Weights of a small transformer language model.
Size: 11 layers, 2 heads of 128.
Architecture: LayerNorm before each block, learned positions, biases.
Training: a variant of SOAP for these matrices, 231M tokens, 3521 steps.
Each number is 200 + 20 x the weight over its row's rms, rounded and kept within 0 to 999. Layers, rows and columns count from 0. The size before them is the row's rms in percent of the matrix's.

# layer 7 MLP down (transposed), 1024x256, rms 0.077, rows 508-557, columns 160-191
084,233,229,223,202,191,174,210,197,208,178,169,203,188,165,213,172,217,214,189,204,207,220,187,202,189,177,207,225,180,169,212,212
096,198,199,196,203,182,181,194,195,177,197,217,166,177,193,219,207,189,221,207,194,227,206,197,223,199,209,194,215,192,184,218,168
097,195,189,186,196,150,227,164,207,214,199,168,221,228,204,240,187,186,206,208,234,181,186,206,209,205,184,202,251,196,228,209,187
103,200,214,210,232,201,234,246,189,180,175,192,191,196,239,209,235,216,192,219,195,201,181,194,229,169,233,213,221,174,176,171,195
106,177,220,156,241,206,208,185,203,196,197,202,177,236,153,207,194,200,208,197,227,198,185,178,177,224,226,204,230,176,149,207,238
098,196,173,206,167,204,198,168,205,200,227,186,189,192,205,177,194,208,189,206,231,208,211,191,204,183,191,216,201,174,204,207,173
114,221,212,236,213,184,197,209,197,233,188,191,196,211,191,216,195,219,203,177,222,213,196,220,228,218,209,199,204,214,223,159,240
087,189,198,170,207,204,209,202,205,190,185,196,190,190,160,209,171,179,164,211,210,212,158,186,219,198,191,198,195,168,171,196,166
106,176,168,216,194,166,160,197,187,198,212,222,193,150,186,184,180,181,186,194,206,199,170,204,193,194,242,227,211,184,202,172,191
106,188,227,195,213,218,189,211,209,187,216,182,225,187,187,209,208,186,209,198,223,222,171,203,142,198,220,183,176,217,200,181,205
101,157,182,194,242,189,194,221,200,190,227,183,195,214,233,192,204,249,212,247,203,222,210,170,198,207,199,161,219,191,150,198,176
107,223,195,226,159,221,196,191,184,214,146,175,221,192,191,171,186,207,209,173,201,219,199,168,207,165,212,232,188,217,209,206,199
081,204,215,206,194,226,186,203,180,204,194,219,239,194,223,203,214,206,229,174,183,207,189,167,216,186,186,212,220,225,214,182,214
099,220,197,188,182,202,189,177,243,222,182,260,178,182,166,188,195,213,217,224,179,239,176,222,226,205,227,235,184,235,219,183,228
098,178,179,195,215,216,200,232,244,198,197,189,233,203,214,239,194,187,232,203,210,185,208,195,186,205,211,170,199,201,194,200,247
095,176,224,203,212,213,160,198,167,167,233,180,211,190,162,188,219,178,205,205,202,241,214,221,159,187,211,191,210,200,179,180,216
106,193,201,162,176,167,200,268,200,214,216,182,211,186,204,167,193,212,162,185,186,213,190,191,191,230,173,215,203,217,212,190,212
097,193,178,211,167,233,214,226,186,237,155,213,183,217,206,203,191,169,187,212,243,193,184,191,198,176,240,190,207,234,199,193,214
107,173,198,217,225,237,230,186,226,234,255,182,216,207,202,169,211,229,191,213,201,162,178,207,202,173,208,194,189,181,196,125,202
097,209,183,213,216,239,207,202,193,186,206,207,213,218,170,195,154,187,194,212,195,208,210,195,227,206,241,198,213,196,170,184,163
097,178,196,167,193,198,241,144,224,187,240,217,229,195,204,177,219,202,207,212,192,227,204,186,174,178,185,208,197,197,217,201,190
096,226,218,213,183,218,200,179,227,209,199,208,205,196,209,218,211,210,187,218,169,203,187,226,215,218,198,208,214,243,186,239,195
093,183,170,220,190,232,223,199,174,197,192,181,193,196,207,179,223,195,197,195,205,225,194,200,192,229,193,206,183,206,204,187,230
106,217,239,205,209,188,193,224,214,215,186,200,224,183,214,177,196,199,211,208,148,200,211,197,194,215,182,192,221,158,192,195,192
103,189,208,198,175,245,181,209,209,206,228,192,168,181,185,159,219,168,178,177,232,190,194,177,195,197,207,216,218,170,177,182,143
096,191,186,194,147,190,182,182,187,226,193,221,209,202,202,228,188,192,194,217,204,203,224,200,211,182,199,214,228,204,193,220,222
088,189,200,173,176,205,207,186,236,185,187,178,203,189,220,208,230,196,225,181,206,168,179,223,180,182,195,208,206,226,243,205,163
096,224,187,218,168,209,196,211,201,215,188,240,193,184,218,206,173,215,213,233,184,172,196,234,192,198,163,201,220,224,225,179,193
106,204,228,211,220,178,166,163,208,219,168,185,207,185,250,175,182,184,203,192,249,208,189,224,203,199,219,233,192,156,207,205,210
089,211,216,141,203,215,177,179,190,190,162,190,183,218,166,194,188,199,203,196,234,193,218,215,200,194,194,192,186,203,201,205,193
104,242,198,177,175,180,246,201,204,219,211,201,222,179,164,217,200,151,187,238,211,218,222,219,210,231,232,169,188,193,217,215,164
101,223,213,217,218,250,151,210,182,247,209,187,210,226,216,218,182,192,211,211,200,180,192,217,169,172,227,198,203,174,176,194,209
098,190,189,213,193,242,185,185,212,167,209,235,198,219,204,166,200,210,191,191,230,190,244,154,188,177,182,164,209,165,218,191,188
093,242,182,208,205,213,183,245,188,198,177,203,202,176,203,152,208,158,163,231,194,183,214,170,196,171,197,214,225,218,217,194,233
104,175,255,217,199,229,206,202,202,173,217,189,207,186,210,203,189,202,200,188,217,198,196,231,192,199,225,201,228,185,200,184,211
103,207,195,205,182,166,175,207,179,204,216,206,202,200,211,169,208,179,187,202,182,204,197,213,190,203,233,206,178,193,190,233,200
110,186,193,243,205,186,204,192,200,199,207,188,206,192,209,173,227,235,172,188,189,185,191,221,170,215,221,210,166,176,125,190,213
095,181,212,174,191,191,244,167,200,253,173,214,201,201,238,205,177,199,180,177,189,214,193,173,199,230,143,188,185,203,184,203,236
096,181,217,165,221,157,170,193,208,178,230,182,193,222,197,199,223,202,218,207,172,187,183,193,213,213,196,202,204,216,227,198,220
092,203,193,185,209,199,191,204,205,178,210,179,207,162,180,217,223,185,194,194,242,202,207,202,184,163,157,187,216,223,201,152,162
098,212,211,191,211,212,214,202,226,209,218,190,201,202,175,193,178,232,200,208,185,208,226,197,211,177,220,174,221,203,239,185,200
100,234,212,209,222,218,181,171,224,221,185,187,212,199,191,208,168,192,229,226,176,179,187,154,167,190,205,206,228,204,167,230,202
102,201,197,221,141,154,226,201,202,180,198,178,235,179,204,225,205,199,204,214,204,178,177,216,200,195,226,207,207,212,212,207,219
111,241,220,184,188,182,175,155,202,207,199,191,197,210,183,229,237,186,203,245,212,189,197,165,193,186,230,221,198,186,192,213,230
096,192,198,208,223,193,177,199,169,201,199,212,188,184,224,208,189,197,232,187,168,180,180,257,201,246,208,217,201,175,209,203,180
092,193,224,224,196,210,217,203,224,219,200,234,207,206,213,210,189,199,190,221,196,240,228,187,167,205,207,191,191,213,216,225,217
099,220,206,185,203,186,208,160,176,222,182,180,191,193,176,218,193,211,210,208,173,193,191,185,184,206,247,199,231,199,179,183,217
102,229,192,198,219,202,204,207,204,220,192,188,213,229,222,202,208,185,187,181,166,225,183,214,186,218,228,198,206,155,203,189,208
099,184,190,164,186,188,239,220,195,248,181,231,218,196,193,178,210,193,165,193,213,211,193,204,188,179,210,207,182,230,198,204,213
106,191,226,210,230,194,254,230,171,217,208,199,186,207,172,188,199,207,217,179,176,206,193,215,220,201,187,203,214,220,188,178,226
# layer 7 MLP up, 1024x256, rms 0.0855, rows 509-558, columns 160-191
093,212,196,147,211,218,218,188,186,214,164,182,215,192,211,172,160,168,181,190,177,199,182,189,216,225,233,211,211,229,217,224,221
093,199,182,186,193,215,186,195,171,195,199,176,189,192,191,229,195,218,205,199,193,221,194,211,208,189,192,214,184,198,199,211,179
103,192,186,196,176,201,212,179,191,207,231,237,212,187,197,208,179,213,189,176,223,255,185,213,197,233,205,188,171,204,188,218,201
104,257,225,187,176,182,182,191,180,209,226,163,181,218,214,204,179,249,193,184,197,199,171,214,207,197,230,170,231,221,188,223,156
099,229,194,203,186,199,241,220,234,176,187,194,252,133,179,181,189,207,202,210,148,179,223,210,203,174,226,223,205,219,212,206,222
107,207,201,188,204,216,199,243,180,186,226,160,174,211,180,211,176,213,206,175,219,173,153,206,199,203,212,190,204,227,240,224,195
091,153,215,224,186,194,176,193,200,184,208,207,203,203,199,209,194,175,233,159,202,176,192,223,204,233,174,214,176,179,211,222,170
107,204,239,222,222,175,198,204,202,186,181,212,216,244,209,214,205,207,181,158,181,194,189,135,189,221,211,201,216,222,210,232,169
102,216,204,224,198,213,192,196,209,150,206,156,231,206,212,179,175,200,172,197,204,171,220,230,200,151,201,185,216,198,212,216,202
096,233,219,230,189,196,221,185,227,194,176,174,203,186,185,198,180,178,200,202,209,193,229,181,209,205,222,211,200,219,201,203,192
108,221,203,194,197,248,178,200,190,174,178,194,190,165,207,214,171,189,196,205,227,189,181,197,185,230,176,225,236,199,233,193,187
092,165,157,183,202,169,183,187,232,165,216,198,183,185,213,195,184,217,240,220,196,189,197,269,217,208,201,197,139,217,234,205,185
104,196,212,206,193,188,206,222,199,169,186,206,173,221,212,184,175,188,184,243,211,181,255,181,210,190,201,180,192,187,170,230,182
101,198,220,185,171,213,217,164,225,164,188,180,200,230,178,204,191,189,151,193,199,195,186,222,220,214,175,197,223,192,209,206,184
093,220,208,202,184,146,201,167,214,205,167,236,201,192,192,188,212,234,215,217,208,229,200,183,189,228,211,209,228,223,202,205,201
106,201,212,217,169,219,201,195,201,225,183,201,201,199,221,213,203,225,206,179,170,207,160,172,154,200,209,211,200,199,196,225,184
101,189,212,192,181,189,212,183,192,142,175,196,208,181,189,230,186,228,202,185,245,199,177,207,222,238,161,236,200,182,213,197,196
102,222,204,206,211,191,191,209,172,197,251,206,231,213,241,194,224,230,165,219,201,179,220,222,194,223,206,222,154,187,222,195,178
102,188,195,179,202,211,207,186,217,196,180,210,195,225,209,182,207,207,205,192,198,208,203,195,166,218,182,219,205,195,184,167,182
101,191,207,192,173,191,205,223,146,175,167,160,189,198,220,201,161,219,190,173,183,200,232,199,172,187,162,241,206,221,219,225,209
102,185,186,208,202,200,213,204,213,189,225,170,146,191,210,205,205,199,200,213,182,181,193,207,180,181,192,189,184,206,219,177,191
090,221,156,174,209,190,200,171,182,194,226,202,185,184,205,184,199,198,232,194,175,208,175,212,216,219,206,203,177,168,198,199,197
098,218,230,209,209,192,242,219,223,222,227,166,210,169,201,222,196,196,210,217,206,160,186,219,207,153,198,160,207,183,171,216,212
101,205,159,191,159,199,141,188,224,197,202,185,203,191,180,222,210,179,165,161,200,212,164,200,207,198,210,156,182,171,210,229,225
096,186,189,215,230,208,217,207,202,165,204,179,195,206,226,229,191,201,204,238,223,212,165,229,209,201,200,203,170,233,178,186,214
093,198,177,213,184,155,192,170,186,230,193,257,181,196,173,202,214,178,234,174,185,230,202,221,195,220,217,207,227,223,156,190,216
091,232,203,211,189,168,190,195,200,173,234,202,192,217,211,183,191,219,198,187,181,201,213,230,204,223,186,181,162,245,180,196,220
106,208,196,163,181,192,200,187,176,196,179,148,185,171,187,196,169,211,199,200,182,209,221,192,189,212,223,199,194,170,212,209,175
096,207,157,203,194,161,185,209,207,172,200,216,199,180,205,164,187,223,182,198,221,203,213,208,183,237,213,206,197,183,239,223,206
103,181,205,196,211,205,164,228,172,220,236,215,163,231,204,258,165,212,214,185,196,185,210,200,191,170,234,188,198,210,240,224,186
100,188,179,173,212,222,173,224,194,190,190,168,230,227,210,203,163,244,181,245,157,206,169,232,190,194,201,226,191,194,183,202,219
087,164,210,186,194,194,190,182,188,177,184,212,197,178,232,194,200,244,215,243,176,173,188,214,205,165,192,223,204,225,181,223,204
091,179,163,189,167,192,198,169,210,201,196,218,194,213,226,206,216,218,203,189,205,226,188,202,208,239,165,179,177,173,178,232,227
104,220,204,206,203,211,227,204,185,175,202,148,197,199,206,201,208,227,223,212,186,184,190,187,234,227,227,198,170,178,185,210,252
100,215,202,220,199,190,207,185,268,221,196,209,201,194,209,215,156,210,210,179,224,177,201,238,164,193,159,233,184,186,262,233,190
100,189,179,208,192,212,185,246,181,185,182,208,164,215,207,175,200,244,176,204,233,234,203,219,181,236,196,218,206,167,191,211,188
100,197,221,206,229,228,164,215,228,187,196,200,192,240,195,197,184,214,231,204,230,198,181,201,225,163,168,239,202,163,180,204,212
101,189,188,214,201,182,191,190,226,210,200,207,223,230,171,224,185,192,190,215,198,195,215,203,189,178,219,168,213,214,202,179,218
093,179,184,209,163,220,187,210,198,202,212,237,201,228,238,180,178,179,179,188,193,210,187,205,194,214,180,179,185,199,188,201,243
097,184,188,195,205,227,196,180,197,214,196,197,185,208,209,212,191,207,198,225,217,227,175,187,166,210,166,176,154,172,200,204,210
099,214,188,171,224,193,225,170,188,203,234,238,194,208,221,173,214,205,228,207,197,224,194,196,209,192,190,205,195,190,210,167,184
101,204,223,220,193,212,191,198,183,219,179,217,175,203,202,226,215,203,179,218,201,204,194,222,207,219,176,208,208,188,228,202,213
102,205,208,203,202,231,198,182,174,197,217,217,195,184,180,229,224,208,184,194,203,159,186,192,219,193,184,228,181,205,166,214,223
096,173,201,190,194,203,200,236,217,203,172,198,203,225,224,200,195,203,178,220,207,216,204,186,205,167,184,157,187,184,210,216,207
101,165,203,197,168,185,198,219,167,189,203,170,167,166,209,184,186,199,169,222,215,210,178,169,225,181,202,202,194,173,236,204,157
099,191,195,189,183,191,178,214,151,205,189,193,203,203,221,175,203,205,212,187,209,228,182,190,206,178,172,209,184,197,181,231,191
096,163,211,212,226,206,201,200,173,214,191,183,194,193,213,179,181,223,181,188,203,193,213,242,166,197,193,189,186,219,169,218,206
101,181,197,191,210,198,177,218,205,169,204,169,200,197,238,226,177,179,196,159,200,215,208,204,204,198,194,190,201,232,205,209,199
104,181,197,221,223,232,237,233,168,204,166,226,190,205,226,194,177,216,188,232,213,206,185,200,192,201,183,225,213,199,237,213,208
106,197,222,218,231,209,210,197,195,208,177,192,208,208,190,150,197,195,207,203,225,191,222,213,187,193,207,208,196,208,206,198,191